config = dict(
    num_hidden_layers=12,
    hidden_size=320,
    num_attention_heads=5,
    num_key_value_heads=5,
    head_dim=64,
    intermediate_size=1280,
    vocab_size=16384,
    hidden_act='squared_relu',
    norm='layernorm',
    norm_place='pre',
    norm_eps=1e-05,
    positions='rope',
    rope_theta=500000.0,
    rope_fraction=0.5,
    qk_norm=True,
    attn_scale=0.142,
    bias='none',
    tie_word_embeddings=False,
    parallel_block=False,
    init='uniform',
    init_std_qkv=0.036,
    init_std_o=0.00735,
    init_std_up=0.036,
    init_std_down=0.00735,
    optimizer='adamw',
    learning_rate=0.00127,
    beta1=0.9,
    beta2=0.99,
    weight_decay=0.069,
    lr_head=0.00455,
    max_grad_norm=1.0,
    warmup_steps=210,
    schedule='wsd',
    decay_fraction=0.577,
    decay_shape='linear',
    final_lr_fraction=0.05,
    batch_tokens=32768,
    max_seq_len=1024,
    doc_mask=False,
    train_tokens=322600000,
    max_steps=9845,
    dataset='wikipedia_en',
)
Each number is 128 + 24 x the weight over its row's rms, rounded and kept within 0 to 255. Layers, rows and columns count from 0. The size above them is the row's rms in percent of the matrix's.

# layer 5 MLP down (transposed), 1280x320, rms 0.072, rows 195-237, columns 160-239
size [111 103  33 101 106 101 102  95 111 114  84 101  94 102 101  97  98 103  93 115 101  95  96  98 107 114 111 101 103  98  98 104  93 101  96  97  96 105 108 103 106  92  96]
[[154 112 115 116 123 160 117 171  95 139 110 102 122 143 110 154 156 148 127 116 129 146 124 117 148 104 149 169 141 114 160 160 124 163 159  98 121 146 142 154 130 187 116 144 110 130 154 134  96 120  88 132 151 158 139 146 141 119 164 133 160 142 152 176 158 131 104 106 122 191 118 144 145 156  89 147 129 113  87 106]
 [132 147 168 141 110 107 103  96  75 135 162 112 121 139 138 114  98 108 135 137 145 126 147 152 160 102  92 109 108 133 134 121  87 129 146 167 111  96 169  94 113 139  97 124 105 119 126 161 130 168  80 114 104 188  90 141 100 152 111 159 144 109 167 101 155 139 182  76  98 132 107 130 103 124 116 138 120 127 170 133]
 [148  81 116 163 121  99 130 128 126 128 153  92 146 132 182 128 147 135 182 111  85 134 113 114 138  67 119 114 148 141 118 150 158 138 162  81 106 136 144  86 123 129 114 117 128 157 138 147 150 154 150 108 105 126 113 107 144 111 170 125 143 105 110  97 102 153 146 119 116 141 129 110 170 136 101 147 105 128 142 151]
 [131  79 115 147 114 137 136 132 152 150 152 168 123 113 102 156 114 164 149 111 123  90 152 122  88 121 127 145 156  98 119 127 142 142 118 148 171 126 118 119 119 169 138 100 163 137 147 128 157 136 138 140 144 128 124  99 124 147 156 112 125 118 152 156 155 155 147 119 155 129  92  67 136 143 119 102 121 111 188 120]
 [122 127 142 122 122 114  99 117 110 164 120 108 146 101 128 139 134  98 147 181 118 144 136 115 158 152 174 115 135 150 120 163 189 116 154 131 134 102 140 101 144 103 132 117 123 135 151 124 119 155  98 148 168 148 111 156  87 173 170 119 154 141 140 131 124 119 130  98 141 103 136  93 163 138 143 109 127 110 101 136]
 [127  96 132 111 122 145 170  95 144 119 113 167 118  88 145  68 102 117 114 107  97 136 144 158 155 140 148 138 141 100  92 113 142 140 165  99 112 147  79 124 117 147  72 146 119 108 105  76 133 162 141 140 143 137  98  91 108 135  89 127 140 136 116 116 121 108 141 123 129 166 155 110 110 137 124 104 164 109  98 127]
 [140 179 132 161 105 160 143  97 116 104 140 124 109  97 132 169 148 119  94 117 165 106 102 124 100 101 102 116 115  72 118 152 115 136 167 128 106  96  90 114 147 135 128 138 145 113 124 110  93 150 124 112 142 120 100 159 143 131 121 109 121 156  91  59 124  81 129  62  97 125 115 169 156  97 156  94 135 124  97 110]
 [198 134 122 152  96 139 140 125 147 133 155 115  80 180  94 133 116 142 148 155 129 122 116 108  72 111 111 136 128 137 145 110 125 117 123 135 105 146 112 149 144 115 111 124 116 117 124 133 121 122 134 151 120 149 129  79 132 102 113 158 108 117 125 168 132 152 101  98 128 138 142 149 145 137 157 122 170 166 147 163]
 [ 80  74 128 103 166 101 157 135 151  98 180 121 144  82 133 106  84 126 160 157 114 133 121 158 127 134 146 119 101 130 144 147 138 144 126 125 116 160 177 143 116 165 116  98 144 139 114 135 117 138 132 150 123  99  67 154 117 170 122  72 136 156 103 164 132 143 123 135 117 150 104 150 140 127 149 155 108 150 110 133]
 [ 83 151  69 108 160 174  79 141 125  99 124  88 148 129 159 101 139 137 149 138 109  80 122 120 125 150 120 144 150 135 111 167 116 102 153 136 144 102 158 129  81 101 144 100 139 168 114 158 137  87 142 154 150 132 137  96 125 165 155 117 146 148 159 113 128 132 102 164 139 120 119 100 123  98 141 111 164 109  74 146]
 [101 118 175 104 136 109  99 108 101 135 161 124 100 156 139 151 159 132  99 105  87 121 159  96 111 119  99 132 168 161 113 122  66 143 140 114 125 131 111 135  84 146 104 107 108 132 143  93  82  99 160 129 103 105 162 157 129 151 134 112 140  96 149 132 137  82 154 129  77 133 109 174 101 122 123 115 135 136 155 109]
 [141 147 120 136 151 150 143 142 158 141 117 103  88  82 147 170 110 125  97 116 139 143 148 211 135 115 110 131 141  92 120 163  78 125  98 119 143 130 180  86 121  65 139 159 131 169 159 115 141  88 120  85 117 110 126 151  99 128 115 154 140 162 111 160 154 154 151 113 141 130 139 180 156 182 132  92 121 114 102 151]
 [126 155 148 152 136 130 138 103 125 145  89 100 109 148 124 104 125 145 148 100 129 131 140 109  98 139 140 131 183 129  93 149 112 116 119  98  91 115 123 135 129 103 102 124 153 156  95  97 127 136  79 148  85 119 155 176 142 180 130  86 186 128 120 167 156 180 151 133 154 137 133 121 133 110  85 136 161 139 117 110]
 [102 105 123 120 146 133 124 146 124 124 129 111  92 133 121 123 128  45 120 103  77 119 165 111 114 135 128 143 161 103 144 121 129 115  45 124  79 189 162 114 141 112 103 117 128 103 131 139  93 120  89 160 150 134 104 135 120 115 150 127 112 123 118 142 113 145 108 131 116 179 151 157 148 164 115  95  95 134 145 172]
 [146 130 166 134 134 144 113 134 149 120 124 168 133  85 117 131 108 109 152 130 153 130 136  72 128 125 128 165 131 120  97 146 122 137 156 170 168 141 149 121 137 124 109 132 157 156 156 127 133 160 162 122 119 135 166 116 118 154 117 136 138  99 124 141 190 130 150 124 152  78 149 131 155 102 116 102 104  96 151 137]
 [137  91 111 125 160 139 115 108 100 155  93 139 115 145 127 138 122  91 112  96 135 181 194 112  87 110 120 144 120 135 148 127 130 107 132 108 158 160  88 110  94 134 120 161 140 111 108  82 105 144 100 102 122 157  93 133 122 123 120 124 146 146 111 144 158  77 159 114 186  94 158 116 124 135  69 166 130  96  84 148]
 [126 110 105 113 126 131 157 116 165 155 128  95 162 145 104 120 137 103 103 157 105 123 130 123 141 174  83 129 130 158  94 171 133 151 125 130 103 131 112 149  95 128 110 109  88 100 169 152 173 143 109 107 101 132 115 141 144 133 129 139 123 125 137 156 103  81 122 122 102 127 141 132 139 130 160 137 177 127 128 113]
 [ 94 149 124 130 141 146 118 165  87 145 119 145 159 147 145 107 138 140 107 131 136 139  74 102  82 156 153 141  94 108 128 131 125 136 137 130 134 118 144 127 138 147  99 140 120  94 139  95 104 151  76  95 139 155  86 163 140 116 104 129 155 137 102 112 125 112 172 123 153 114 119  92  99  72 139 138 152 137 151 118]
 [112 105 103  88  98 150 118 126 119 119 119 136 170 141 146 133 156 154 136 138 150 119 106 145  99 153  99 117 115 131 111 135 145 168  85 136 121 124 155 122 117 138  79 142 154 168 138 100 105 125 134 119 148 152 150 141  60  96 129 148 112 114 116 132 107 119 147  92 158 169  93 129 127 148 123 128 166 139  81 122]
 [103 123 123 148 119  93 139 120 126  96 131 132 123 163 133 163 144 138 135 145 142  89 127  77  91 110 120  88 100  89 102 143 124 124 153 118 163 114 126 127 141 122 145 116 124 122 133 124 111  93 118 135 127 109 125  95 144 103 106 161 135 134 150 103 143 143 133  90 148 143 129 107 107 115 138  92 115 117 114  93]
 [103 131 135 120 131  96  92 103 116 146  87 138 107 103 143 116 111  99 112 145 147 125 107  95 137  90 164 171  91 133 123 146  95 146 134 101  87 115 116  93 124 106  99 124 126 137 152 126 111 110 124 123 125 155 125 142 164 115 134 134 153 132 110 145 142 139 133 152 134 100 143 127 142 153 163 144 119 141 133 134]
 [133 164 118 119 110 104 106 163 135 200 103 101 111 114 110  99 113 133  94 152 138 157  88 121 124 110 130 116  77 106 116  92 136 144 154 141 116 159 149 108 172  71 107  70  74 116 144 132 107 146 131 112 144 137 119 119 121 139 139 140 134 103 123 105  95 119 115 119 121 140 107 139 122 140 126 154 218 144 132 191]
 [107  91 108 118 144 123 120 106 153 108 162 136 128 119 125 149 112 106 139 130 155 115  98 127 132 136  59 151 115 166 113 123 154 115 122 155 125 107  99 104 158 127 123 122 134 136 106 102 131 108 167 142 139 133 117 103 167 125 144 150 137 103 128 137 158 124 114 141 142  97 137 133 138  76 141 129  58 125 121 110]
 [115 103 121 114 129 146  90 136 168 103 140 156 195 116  77 123 168 123 161 116 140 124 144 136 137 137 176 146 109 151 125 117 128 118 154 127 120 150 141 156 109 138 116 109 108 140 132 133 112 133 144 116 120 139 159 152 114  88 102 168 151 140 110  95 115 129 146 138 162 135 138  96 126 132 123 132 100 156 186 122]
 [140 127 123  88 171 113 143 107 135 141  99  85 125 149 160  96 134 138 134 127 151 139 107 181 150 154 167 117 115 135 128 127 127 121  94 123  92 132 119 119 145 124 109 171 105  86 154 103 104 117 135 180 113 150 127 110 168 172 136  91  90  97 148 152  90 157  90 141 128 108 160 120  98 169 143 114 125 141  90 164]
 [115  90 113 154 141 150 158 139 138 157 156 150 145 137  86 104 107  94 173 111 122 129 148 129 150 118 115 132 108 160 162 103 161  96  99 114 146 142 103 147 132 137 138 118 121 121 104 154  88 105  89 136  95 143  98 140 146 130 104 130 125 139 125 177 149 150 148  77 133 142 117 146 105 133 148 135 116 162 107 152]
 [144 148 114 139 187 114 154 112 129 117 142 137  86 116 188 110 140  92 166 101 135 122 150  73 113 134 116 140 129 152 125  93 128 105 135 114 103  81 167  96 146 202 121 129 162 137 127 163 106 138 131 123 144  84 154 176 112 139 104 119 147 113 136 110 127 137 140 141 127 124 152 121 138 102 136 129  54 188 143 104]
 [138 179 126 142 114 129 123 148 113 162 102  81  77 136  92 124 134  95 155 155 157 103 129 131 108 139 129 130 102  85 166 150 115 133  86 130 101 106 138 104 121 150 124 108 114  97 150 145 154 116  94 139 144 123 162 124 120 124 166  94 119 106 120 133 124 129 123 130 109 122 104 146 160 142 129 117 155 143  87 135]
 [113  95 170  86 137 134 131 131 120 151 112 107  82 143 121 121 131 108  99 174  69 186 126 126 127 121 100 116  88 128 113 134 122 151 137 119 114 149 115 169 119 169 168  91 155 120 120 127  92 134 119 167 152 116 155 109 132 108 146 108 134 151 144 130 122 139 108 110  89 142 171 134 117 140  91 158 108 116  84 127]
 [119 145 125 116 105 113 154 108 146 143 138 162 146 140 113  95 137 151 154 117 128 144 116  17 113 151 105 140 126 164 121 103 144 121 135 103 113 116 159 132 139 155 106 107 121 129  72 123  92 112 136 149 142 140  97  74 123 115  98 142 120 124 169 145  90 162 124 124  98 143 112 114 145 116 116 121 135 124 175 117]
 [128 100 169 141 180 114 137 144 105 100 180 162 135 128 135 128 121 116 149 123 149 109 109 146 113 115 178 115 143 156  96 138  95 141 134 129 109  91 109 136  81 122 110 112 146 156 160 115 113 137 118 100 113 140 158 177 134 131 197 118  90 140 135 118 140 137 144  82 141 141 160 146 112 144  99 128 149 129 111  95]
 [127 116 109 147 158 124 142  80 126 129 151 116  69 112 132 124 128 105 129 102  90 121 130 107  81 170  78 158 145 105  85 139 143 118 154 117  99 101 120  96 130 150 133 120 116 151 147 151 168 140 106 157 130 120 146 141 125 128 115 126 111 177  94  91 128 145  85 108 123 140 129 138 112 180 130 155 121 150 109 128]
 [145 100 156 126 164 174 122 139 103 151 105 137 119 160  87 191 136 151 148 125 133 138 134 143 201 102 148 151 116 144  94 116 138 125 117 119 127 132 165 115  93 169 121 164 147 136 116 165 141 153 111  80 127 112 180 157 116 131 131 117 106 144  64 112 115 131 110 137 140 145 114 150 137 163 109 131 144  90  96 139]
 [129 119 127 125 108 101 143 132 136 130 117  98 127 146  98 134 127 145 101 155 145 117 135  79 119 118  73 120  80 154 139 108 165 124 111 131 125 106 130 127 133 127 110  84  93 107  84 127  91 111 141 121 111 128 122  79 145 109 109 151 111 114 123 102 110 130 108 133 121 139 128 142 130 102 128 106 141 121 113 118]
 [133 155 142 136 140 156 141  93 155 134 180 119 166 124 162 152 140 149 148 148 120  95 110 184 125 118  91 110 147 129  94 103  68 131 120 100 124 108 139 119 136 123 101 113 167 150 130 158  92 123 106 183 126 146 144 123 169 107  94 138 146 154 145 156 140 136 144  97  83 107 143 119  83 119 144 100 137 139 157 125]
 [115 150 107 162  90 154 169 109 118 136 115  75 168 150 138 117 150 134 134 104 115 136  97  98 138 132 140 146 103 120 137 125  93 131 121 123 141 167  96 133 158 109 152 135 125 126 203 156 103 108 143 134 130 138 101 154 145 126  92 124 140 177 108 143 131 158 128 129 151 117 130 136 107 121 100 126 170 135 116  99]
 [185  97  93 156 155 106 151 117 140 127 165 135 107 112 138 140 115 102 125 162 111 125 117 135 144 107 113 122 125 130  77 131 121 118 168 126 117 125 153 119  90 149 129 130 131 133 133 145 139 144 131 123  75 113 122 130 123 128 147 109 114 166 127 121 146 149 122 124 119 101 128 133 100  83 106 111 115 135 120 115]
 [115  95 126 111 157  96 108 147 148 129 106 102 130 129 143 149 111 125 125 105 134 112 130 134 110 134 146  92 161 102  98 136 161 104 150 152 132 126  92 130 129 117 129 129 133 146 151 155 139 145 157 139 136 103 165  90 145 132 159 115 138 110 142 127 153 119 140 120 172 110 105 137 133 121 121 124 160  83 137 108]
 [123 132 126  94 124 166  96 106 130 135  65 141 147 112 135 124 123 102 127 116 108  98 129 127 138 160 153 128 129 106 172 147 135 119 124 106 100 164 156  98 142 138 163 183 124 134 109 164 151 106 118 118 154 172 143  57 115 110 140  99 133 102 121 164 132 113 136 104 123  88 163 157  81 149 112 154 126 125 129 114]
 [138 121 136 148 133 114 147 118 130 145 134 126 152 142 155 115 107 129  76 133 125 103 122 174  99 138 121 137 132 129 129 102 104 128 118 145 141 130 106 116 121 130 111  79 127 124  90 126  99 136 162 116 145 124 155 142 178  59  94 122 154 167 134 130 151 137 159 116  96 131 147 169 104 139 126 114 125 155 168 122]
 [158 124 152  90 137 101  90 118 108 150 150 164 104 105 131 106 135 139 151 111 138 180 132 135 129 129 129 121 137 121 109 124 113 126 129  89 124  97 145 121 132 186 124 149 160 131 138 163 134 142 115 148  93 128 148 129 158  98 157  91 113 146  99 159 120 155 139 173  69  83  93 166 113 141 141 139 122 139 150 115]
 [160  91 121 150 117 114 154 141 159 154 142  74 144 117 132 165 111 138 155 142 135  88 139 156 121 138 130 120 158 130 156 183 108 123 138 122 149 137 152 144 167  92 177 137 124 171 101 131 106 134  97 135 141 109 140 105 152 110 182 146 124 182 132 155 106 128 110 138 119 122 113 100 138 120 122 113 134 125 127 106]
 [148 140 149 145 131 144 168 137 126 161 112 136 100 139 133 115 110 103 204 100 133 115 123 115 164 171 101 131 112 145 103 160 125  58 111 124 101 120 150 108 125  96 113 107 153 157 133 117  99 126  65 145  80 104 132 150  98 179 181 158 140 120 102 119 124 105 131 147  90  93 155 145 112 110 106 130 151  90 108  91]]
# layer 5 MLP up, 1280x320, rms 0.0784, rows 196-237, columns 160-239
size [100  41 108 107 100 104  97 109 118  85  95  86 110 103  98  99 106  93 110 103  93 106  98 103 117 117  99 104 103  94 119  95  97  95 101  90 102 108 103 106  95  94]
[[124 161 134  68 132  94 146 139 130 144 179 125  88 155 130 129 111 145 126  96 157 131 130 185 212 101 138 116 140 116 119 136 123 130 117 126 118  73 183 157 158 110 101 120 130 136 142 153  87 129 148 155 118 152 119 106 156 141 149 111 128 144 117  91 148 145 106 116 126 105 114 151 109 146 113 172  98 135 124 142]
 [132 157 126 120  92 127 135 110 147 151 112 170 118 150 138 155 139 166 136  87 128 151  96 157 112 124 148 151  92 156 154  90 151 130 113 146 145 116 169 183 150 127 138 115 117 151 123 134 122 103 145 106 133 102 118 110 148 121 130 124 132 131 122  93 121 101 121  95 132 132 109  88 123 143  69 161  97 155 130 101]
 [131 146 109 153  93 156 141 128 116 110 184 130  94 141 178 119 170 135  99 130 156 138 121 107 152 141 142 169 126 115 117 135 109 110 136 134 130 132 122 120 144 150 123 152 118 158 101  97 128 107 131 148 104 143 103 115 148 103 109 130 132 133 132 142 122 112 111 121 104 134 112  76 110 156  71 133 103 102 142  82]
 [165 156  95  95 135 105 115 110 179 167 119 127 112 136 118 143 119 133 139  97 122 136 107 162  90 147 124 110 121 105 135 114 116 130  75 138 108 113 155 172 106  61 124 139  92 155 121 150  87 119 139 122 100 102 102 100 166 140 117 122 122 101 109 112 144 150 162 159  93 148 122  78 125 119 167 120 100 121 139 103]
 [119 146 122 100 137 102  90 162 108  82 162 123 150 121 158 141 121 137  80 157 138 158 136 144 128 130 128 117 129 176 166  84 132 191 101 149 138 117 142 148 139 174 111 114  82 163 136 138 127 100  90 106 160 129 140 118 122  85 130 116 116 114  72 123 127 125 176  91 101 124 125  79 209 154  73 149 135 121 153 128]
 [119 108 116 107 163 141 125  88 129 137 137 117 168 132 121  44 110 146 121 140  86 167 135 162 107  88 144 135 128 160 127 123 154 123  93 134 152 157 149 119 145 160 165 150  80  96 138 142 122 104 136 126 156 126 140  84 140 134 124 122 190 100 117 130  87 139 168 142 126  94 129 135 148 142 117 129 147 129 146 143]
 [109 147 110  99 100 147 123 139  93 132 149 108 110 149 127 102 124 117 190 120 135 139 107 129 125 136 132 140 149 185 140  75 105  52 136 130 164 110 134 144 182 140 109 134 134 149 107 123 130 160 112 153 141 165  77 155 134 164  98  90 157 123 137 140  97  90 165 128 111 132 106 104 130 113  88 108 113 107 116 115]
 [149 120 139  86 143  84 162 141 116 148 137 190 167 167 134  69 127 171 108 122 165 146  86 172 168 120 199 122  97 163  90 132 127 122  72 159 147  95 119 135 116 122 110 144 106 142 102 151 109 119 114 134 124 130 150 124 141 108 112 127  68 133 145 154 141 129 128 117 168 161 124 128 134 137 108 118 127 125  97  78]
 [116 121  66 127 145 118 142 159  93 115 110 154 113 185 161 115 140 150 127 144 162 161  81 136 159 136 147 140 119 101 146 122 131 105 102 131 106  94 120 159 131 165 149 136 131 150  99 163 111 118 102 145 163 103 145 120 122 110 117 146 111 174 119  88 147  92 109 162 129 129 127 135 126 138  76 151 114 131 116 130]
 [156 136  78  97 116 130 126 144 117 158 160 117 123 148 145  92 148 142 112 136 152 147 141  94 144 133 107 116 125 116 103 128 114 129 125 132 143 142 116 155 137  91 100 142 135 130 127 109 117 154  89 127 103 100 138 124 101 139 139 166  61  92 102 151 112 141 118 141 134  93 129 109 149 137 139 132 105  83 126 111]
 [126 136 106 128 141 126 122 143 130 119 178 152 153 134 142 140 123 159 143 122 160 128 118 120 126 153 118 139 144 179 140 119 146  93 135 123 133 110 117 120 156 113 151 121 148 139 137 123  87 116 152 136 154 155  90 111 131 102 122 141  98 125  97  83 145  81 103 151 103 100 111 123  58 167  84 144 113 122 142 154]
 [112 136 107 121 139 130 114 118 145 158 122 118 110 138 152 114 126 133 134 150 116 111 142 104  98 136 146 154 121  87 155 109 114 129 135 162  86 150 134 135 144 112 157 142 122 128 145  92 109 114 135 142  97 120 158 134 111 104 136 133 144  99 129 108 144 164 168 132  93 125 117 138  74 119  73 118 156 143 135 109]
 [134 184 144 126 107 126 113 131 100  90 136 166 139 157 145 110 143 169 125 143 155 173 116 117 118 168 156 129 122 154 145 114 162 118  92  87 118 115 159 145 157 110 120 183  98 149  89 150 106  93 135  72 131 174 144  54 128 109 112 158 127 117 116 123 132  95  95  83 165 123 101 119 126 178 127 126 110 123 152 133]
 [123 136  97 132 100 165  91 123 164 147 138 120 131 133 125  98 109 141 139 138 144 134 102  99 151 190 148 162 149 119 134 145 184 107 134 122 159  98 128 160 129 100 160 138  96 164  88 116 129 107 146 160  82 147 153  92 100 117 121 119 127 135 163 106 115 133 104 164 102 136 130  80 124 141  98 111 116 123 127 138]
 [149 181 135 126 144 127 169 160 139 175  85 171 152 133 122 129 155 133 118 120 124 124 112 127 122 134 130 165 163 129 144 102  90 120  67 126 146 146 136 194 115 125 102  84 142 111 164 139 133 109 116 105 113 139 138 128  85 120 109 119 143 104 101 159 179 144 121 123 100 126 100 133 114 191 127 151 115 167 143 126]
 [126 133  89 109  98 133 129 126 146  86 133 103 136 154 142  98 128 139  99 127 140 141 129 137  76 136 132 178 142 190 140 114 150 152 108 131 150  57 176 137 154  90 121 105 144 152 137 143 104  78 124  96 152 188 129 126 156 124 121 129 111  99  91 116 126 160 151 138 129 156  96 161 147 133 110 156 161 135 119 152]
 [135 138 104  98 147 117 113 130 156 152 159 138  94 125 145 102 109 143 133 142 121 156 139 133 141 124 155 136 137 148 108 104 120 139  97 119 120 113 150 108 141 154  92 113 149 170 114  93  71 115  98 122  96 121 124 105 108 146 134 158 154 150  73 129 110 124 104 101 115 133 113 110  98 116 118 148 154 115 129 154]
 [128 112 121 169  67 126 189 183 130 134 132 149 124 123 165 107 115 124 106 132 139  95 143 137 125 144 136 106 150 124 153 115 162 135 123 111 140 124 123 117 123 135 164 139 134 148 126 123 118 111  87 127 141 108 134 131 113 125 159 123 130  84 109  71 132 120 132 126 114 147 123 156 175 150 127 100 141 129  92 116]
 [100 137 134 130 117 108 101 127 135  82 150 107 147 144  92 117 126 117 162  69 131 131 126 132 142 135 140 114 120 145 142 120 144 131 140 161 131  94 152 124 149 186  87 112  85 124  99 114 125 129 123 153 106 102 143  92 125 122 156 153 138 122 134 111 137 151  92 114 123 149 146  80 102 137  93 109 112  62  93  67]
 [107 119 185 161  83 111 122 162 143 124 166 158  97 144 142  99 169 149 185 121 184 156 111 129 115 108 169 118 123 137 158 144 136 135  98 110 146 112 131  96 108 144  91 140 106 128 104 135 128 128  86 113 110 123 153 138 143 109 151 147 121 143  93 149 160  96 131 109 127 157 139 108 141 138 145 150  78 136 126 105]
 [158 156 129 110 163 135 125 130  94  57 109 151  98 133 116 128 147 157 122 108 117 139 154 164 100 135 141 142 131 123 167  90 131 112 127 144 133 108 134 131 127 122 136 154 116 124  98 143 124  73 105 102 124 129 104 140 125 185 138 152 118 155 127 163 134 119 116 120  92 143 131 127 105 133 106 125 114  86 100 103]
 [165 170 139 140 113 135 116 152 141 142 143 158 143 143 149 134 106 164 149 126 107 114 119 139 113 143 124 128 117 124 118 103 153 137 150 100 105 139 172 111 134 107 110 218 133 161 103 117 155 106 101 113 133 134 186  78 106  75 118 154  97 107 110 123  95 139  96 127 149 158 122 113 152 173  66 126 116 148 139 105]
 [125 124 129  85 150 136 143 127 102  84 136 128 153 158  97 125 164 148 122 158  65 130 110 181 146  96 116 149 134 123 131 138 119 132  91  96 127 156  89 118 115 188 132 141  84 142 136 127 165 111 122 117 178 138  92  67  82 112 104 178 126 129 131  84 103 130 149 148 122 129 105 141 149 148 127 167 127 113 135 129]
 [142 145 126 100 123 114 110 142 145 112 104 140 145 119 140 150 163 131 122  88 171 137 127 122 100 154 160 144 127 109 120 126 146 140 134 150 125 105 159  96 123 110 115 141 102 146 122 119  88 130 155 137 124 129 129  99 122 115  69 148 106 115  81 168 104 137 132 166 129 117 118 101  94  99 162 183 149 122 110 147]
 [189 146 104 138 138 143 139 149 120 126  95 147 153 120 122 121 113 182  91  81 167 146 112 115 164 120 127 142 155 106 152 117 133 149 103 121 118  94 116 153  95 101 101 118 139 111 109 131 123 133  76 119 149 112  90  88 163  97 146 144 151 139 114 167 139 126 104 159 111 129 104 138 156 143 105 142 166 142  90  84]
 [144 133 118  99 102 102 147 175 103 115 115 145 109 136 124 138 146 159 122 114 144 145  78 159 146 164 155 124 168  96 141 121 135 135 106 132 175 105 130 139 139 108 156 157 107 144 119 104  83 120 153 136 129 134 129 122 168 132 144 111  95 128 118 151  88 132 130 134 105 110 145 141 140 134 113 128 120  92 132 137]
 [135 158  98  84 138 152 146 112 132 117 100 134 142 147 144 130 129 183 114  65 175 142 150 128 181 123 168 110 114 114 150 141 101 174 126 181 136 112 157 135 143 120  95 152 153 171 125 129 123 119  97  83 131 144 119 108 132 125 139  78 133 130 165 143  67 126 126 107 155 117 109  75 126 195 151 131 109 170 114 131]
 [ 91 136 139  88 130 109 140 152 153 166 110 108 140 138 133 138 104 128 149 138 147 134  86 174 147 117 176 153 109 111 108 131 182 101  94 130 155 102 122 140 141  79 110 175 135 130 117 159  98 134 119 130 166  93 127 109 114 106 158 142 129 145 136 130  87 154 130 105 129 136 115 167 135 118 132 187 111 132 121 155]
 [151 164 169 121 120  89 156 128 104 133  98 147  90 191 105 141 198 167 138 127 121 140  97  99 175 156 138 126 151 107 156 150 130 127 115 117 138 119 145 141 138 132 145 105 125 131 118 143 126 140 124 175  85 168 129 102 154  99  71 103 142 110 115 144 151 115  94 146 115 146 108 116 147 124 121 117 103 138 148  85]
 [158 110 130 160  82 129 139 125 128 117 152 135 120 132 131 162 119 156  82 142 129 162 134 131 139 113 204 102 121 130 164 127 140 116  66 144  94  97 110 149 154  80 154 134 132 129 110 153 140 144 104 115 103 143 134 128  95 144 134 126  97 188 122  78 142 158  76 164 108 152 135 100 140 124 118 151 122 179  72 111]
 [150 122 103 169 136 134 143 169 155 114 124 146 123 150 144 162 133 145 109 119 160 124 136 115 105  93 126 120 139  97 147  91 150 126 125 111 111  99 118 112 153 126 121 153 121 148 114 154 110 108  86 126  93 122 145  67 148 140 113 150 143 119  87 114 177 105 102 127 122 156 129 130 145 151 136 162 119  94 134 135]
 [149 119 159 142 105 144 104 186 152 147 182 126 145 137 134 127  94 128 137 130 119 123 107 151 142 132 120 168 149 125  91  95 144 119 138 157 128 119 129 122 122 126 145 128  98 164 123 125 128 120 146 125 113 100 102 104 158 101 134 113 132 125 105 160 137 132 176 108 150  94 130  84 112 125 103 176 127  99 144 116]
 [151 148 125  70 130  99 180  72 150 124 130 181 121 143 110 136 128 144 170  65 138 146 129 123 134 178 143 134 151 140 130 105 132 161 113 102 147 136 161 135 170 109 112 121 127 142 109 138 154 114 131 111 103 183 105  82 133 118 114 141 127  85 117 116 118 103 131 133 112 140 136  90 179 144 112  93  98 128 160 102]
 [130 100 136 153 160 137 136 170 174 185 130 112 148 145 116 148 124 117 127 114 166 156 114 139 158 116 163 104 111 118 121 108 147 158 121 150 160  64 133 101 146  99 130  98 135 142 149 131  72 128 100 129 139 116 126 116 126 119 139 127 160  86 111  85  97 106 130 105 165 112 136 116 134 160 137 120 111 108 114 130]
 [106 109 162 141 125  58 119 104 124  99 105 153 116 134 108  75 111 153 143 141 146 188 120 122 130 129 145 131  99 197 137 109 158 104 127 120 140 133 148 159 164 129 100 111 131 160 125 132  92 130 136 128 167  99 118 121  92 116  93 178 153 100 165 120 122 116 110 100 155 128 131  88 107 118  87 131 137  82 147 103]
 [137 114 131 147 158 132 172 118  92 126 158 121 151 148 169 110 152 137  89 147 120 166 151 109 112  85 128 102  87 144 150 163 118 122 119 120 121 101 144  97 156 142  88 106  80 159 158 142 138 120 112  95 139 116 173 128 130 140 119 120  81 103 104 138 155 145 156 111 124 126 124 141 168 131 117 162 139 136 121  89]
 [142 170 101 104 152  99 103  94 151 136 112 141 125 156 151 154 128 112 128 134 111 134  80 130 168 137 153 126 133 137 131 115  74 148  93 131 137 121 130 153 178 154 124 174 125 138 157 153  98 151  88 140 116 157 100  72 110 117 150 128 178 139 148 129 157  87 106 131 107 122 125  68 155 127 118 150 122 101 107 141]
 [129 160 101 153 140 121 171 121  82 159 164 127  91 188 126 116 139 120 104  51 140 152  93 151 103 172 123 104 135 104 114 100 154 133 123 105 112  87 113 163 128  98  99 139 146 122 170  73 132 134 141 114 127 137 112  92 130  81 134  96 127 120 161 123 113  95 110 103 120 129 103 110 130 170 143 155 120  84 138 126]
 [160 115 120 123 155 118  98 150 136 146 159  98 127 123 136 135  82 155 151  78 140 123 123 129 146 133 131  40 138 120 137  95 104 116 110 153  93 110 151 115 109 157 139 153 139 134  88 156  69 125  97 131 136 151 161 138 139 119 136 157 104 184 158 155 136 160 121 120 103 130 117 137 120 127  91 155 145 117  67 136]
 [158 132 111 176 134 109 122 105 126 132 136 142 127 124 143 121 146 146 151 120 144 136 115 125 156 127 139 120 148 153 153  84 125 125 138 125 159 136 121 149 144 115 148 190 127 175 111 136 125 124 152 144 138 121  99 124 134 125 115 115 110  99 104 124 121 140 139 179 142 155 118 108 159 174 124  88 135 103 107 110]
 [145 124 143  96 128 120 139 164  87  94 121 136 127 131 116 157 124 133  89 121 184 131 147 166 154 119 116 123 106 156  83 121 135  89 131 147 138  94 127 145 116 132 122 179 145 172 146  95 128 102 146 100 112 131 168 117 148 106 138  79 123 131 127  99 135 133 122 165 144 140 118 128 163 131 122 145 111 142 117 132]
 [102 116 144  61 125 156 134  98 138 109 131 162 117 121 121 154 120 133 151 142 109 159 124 143 151 152 136 153 132 101 139 111 125 132 125 152 146 107 129 143 100 158  99 113 139 141 107  92  74 144 158 119  94  89 117 139 130 116 150 161 142 136 108 134 112  41 139 142 115 165 116 115 159 115 139 164 123 127 114 144]]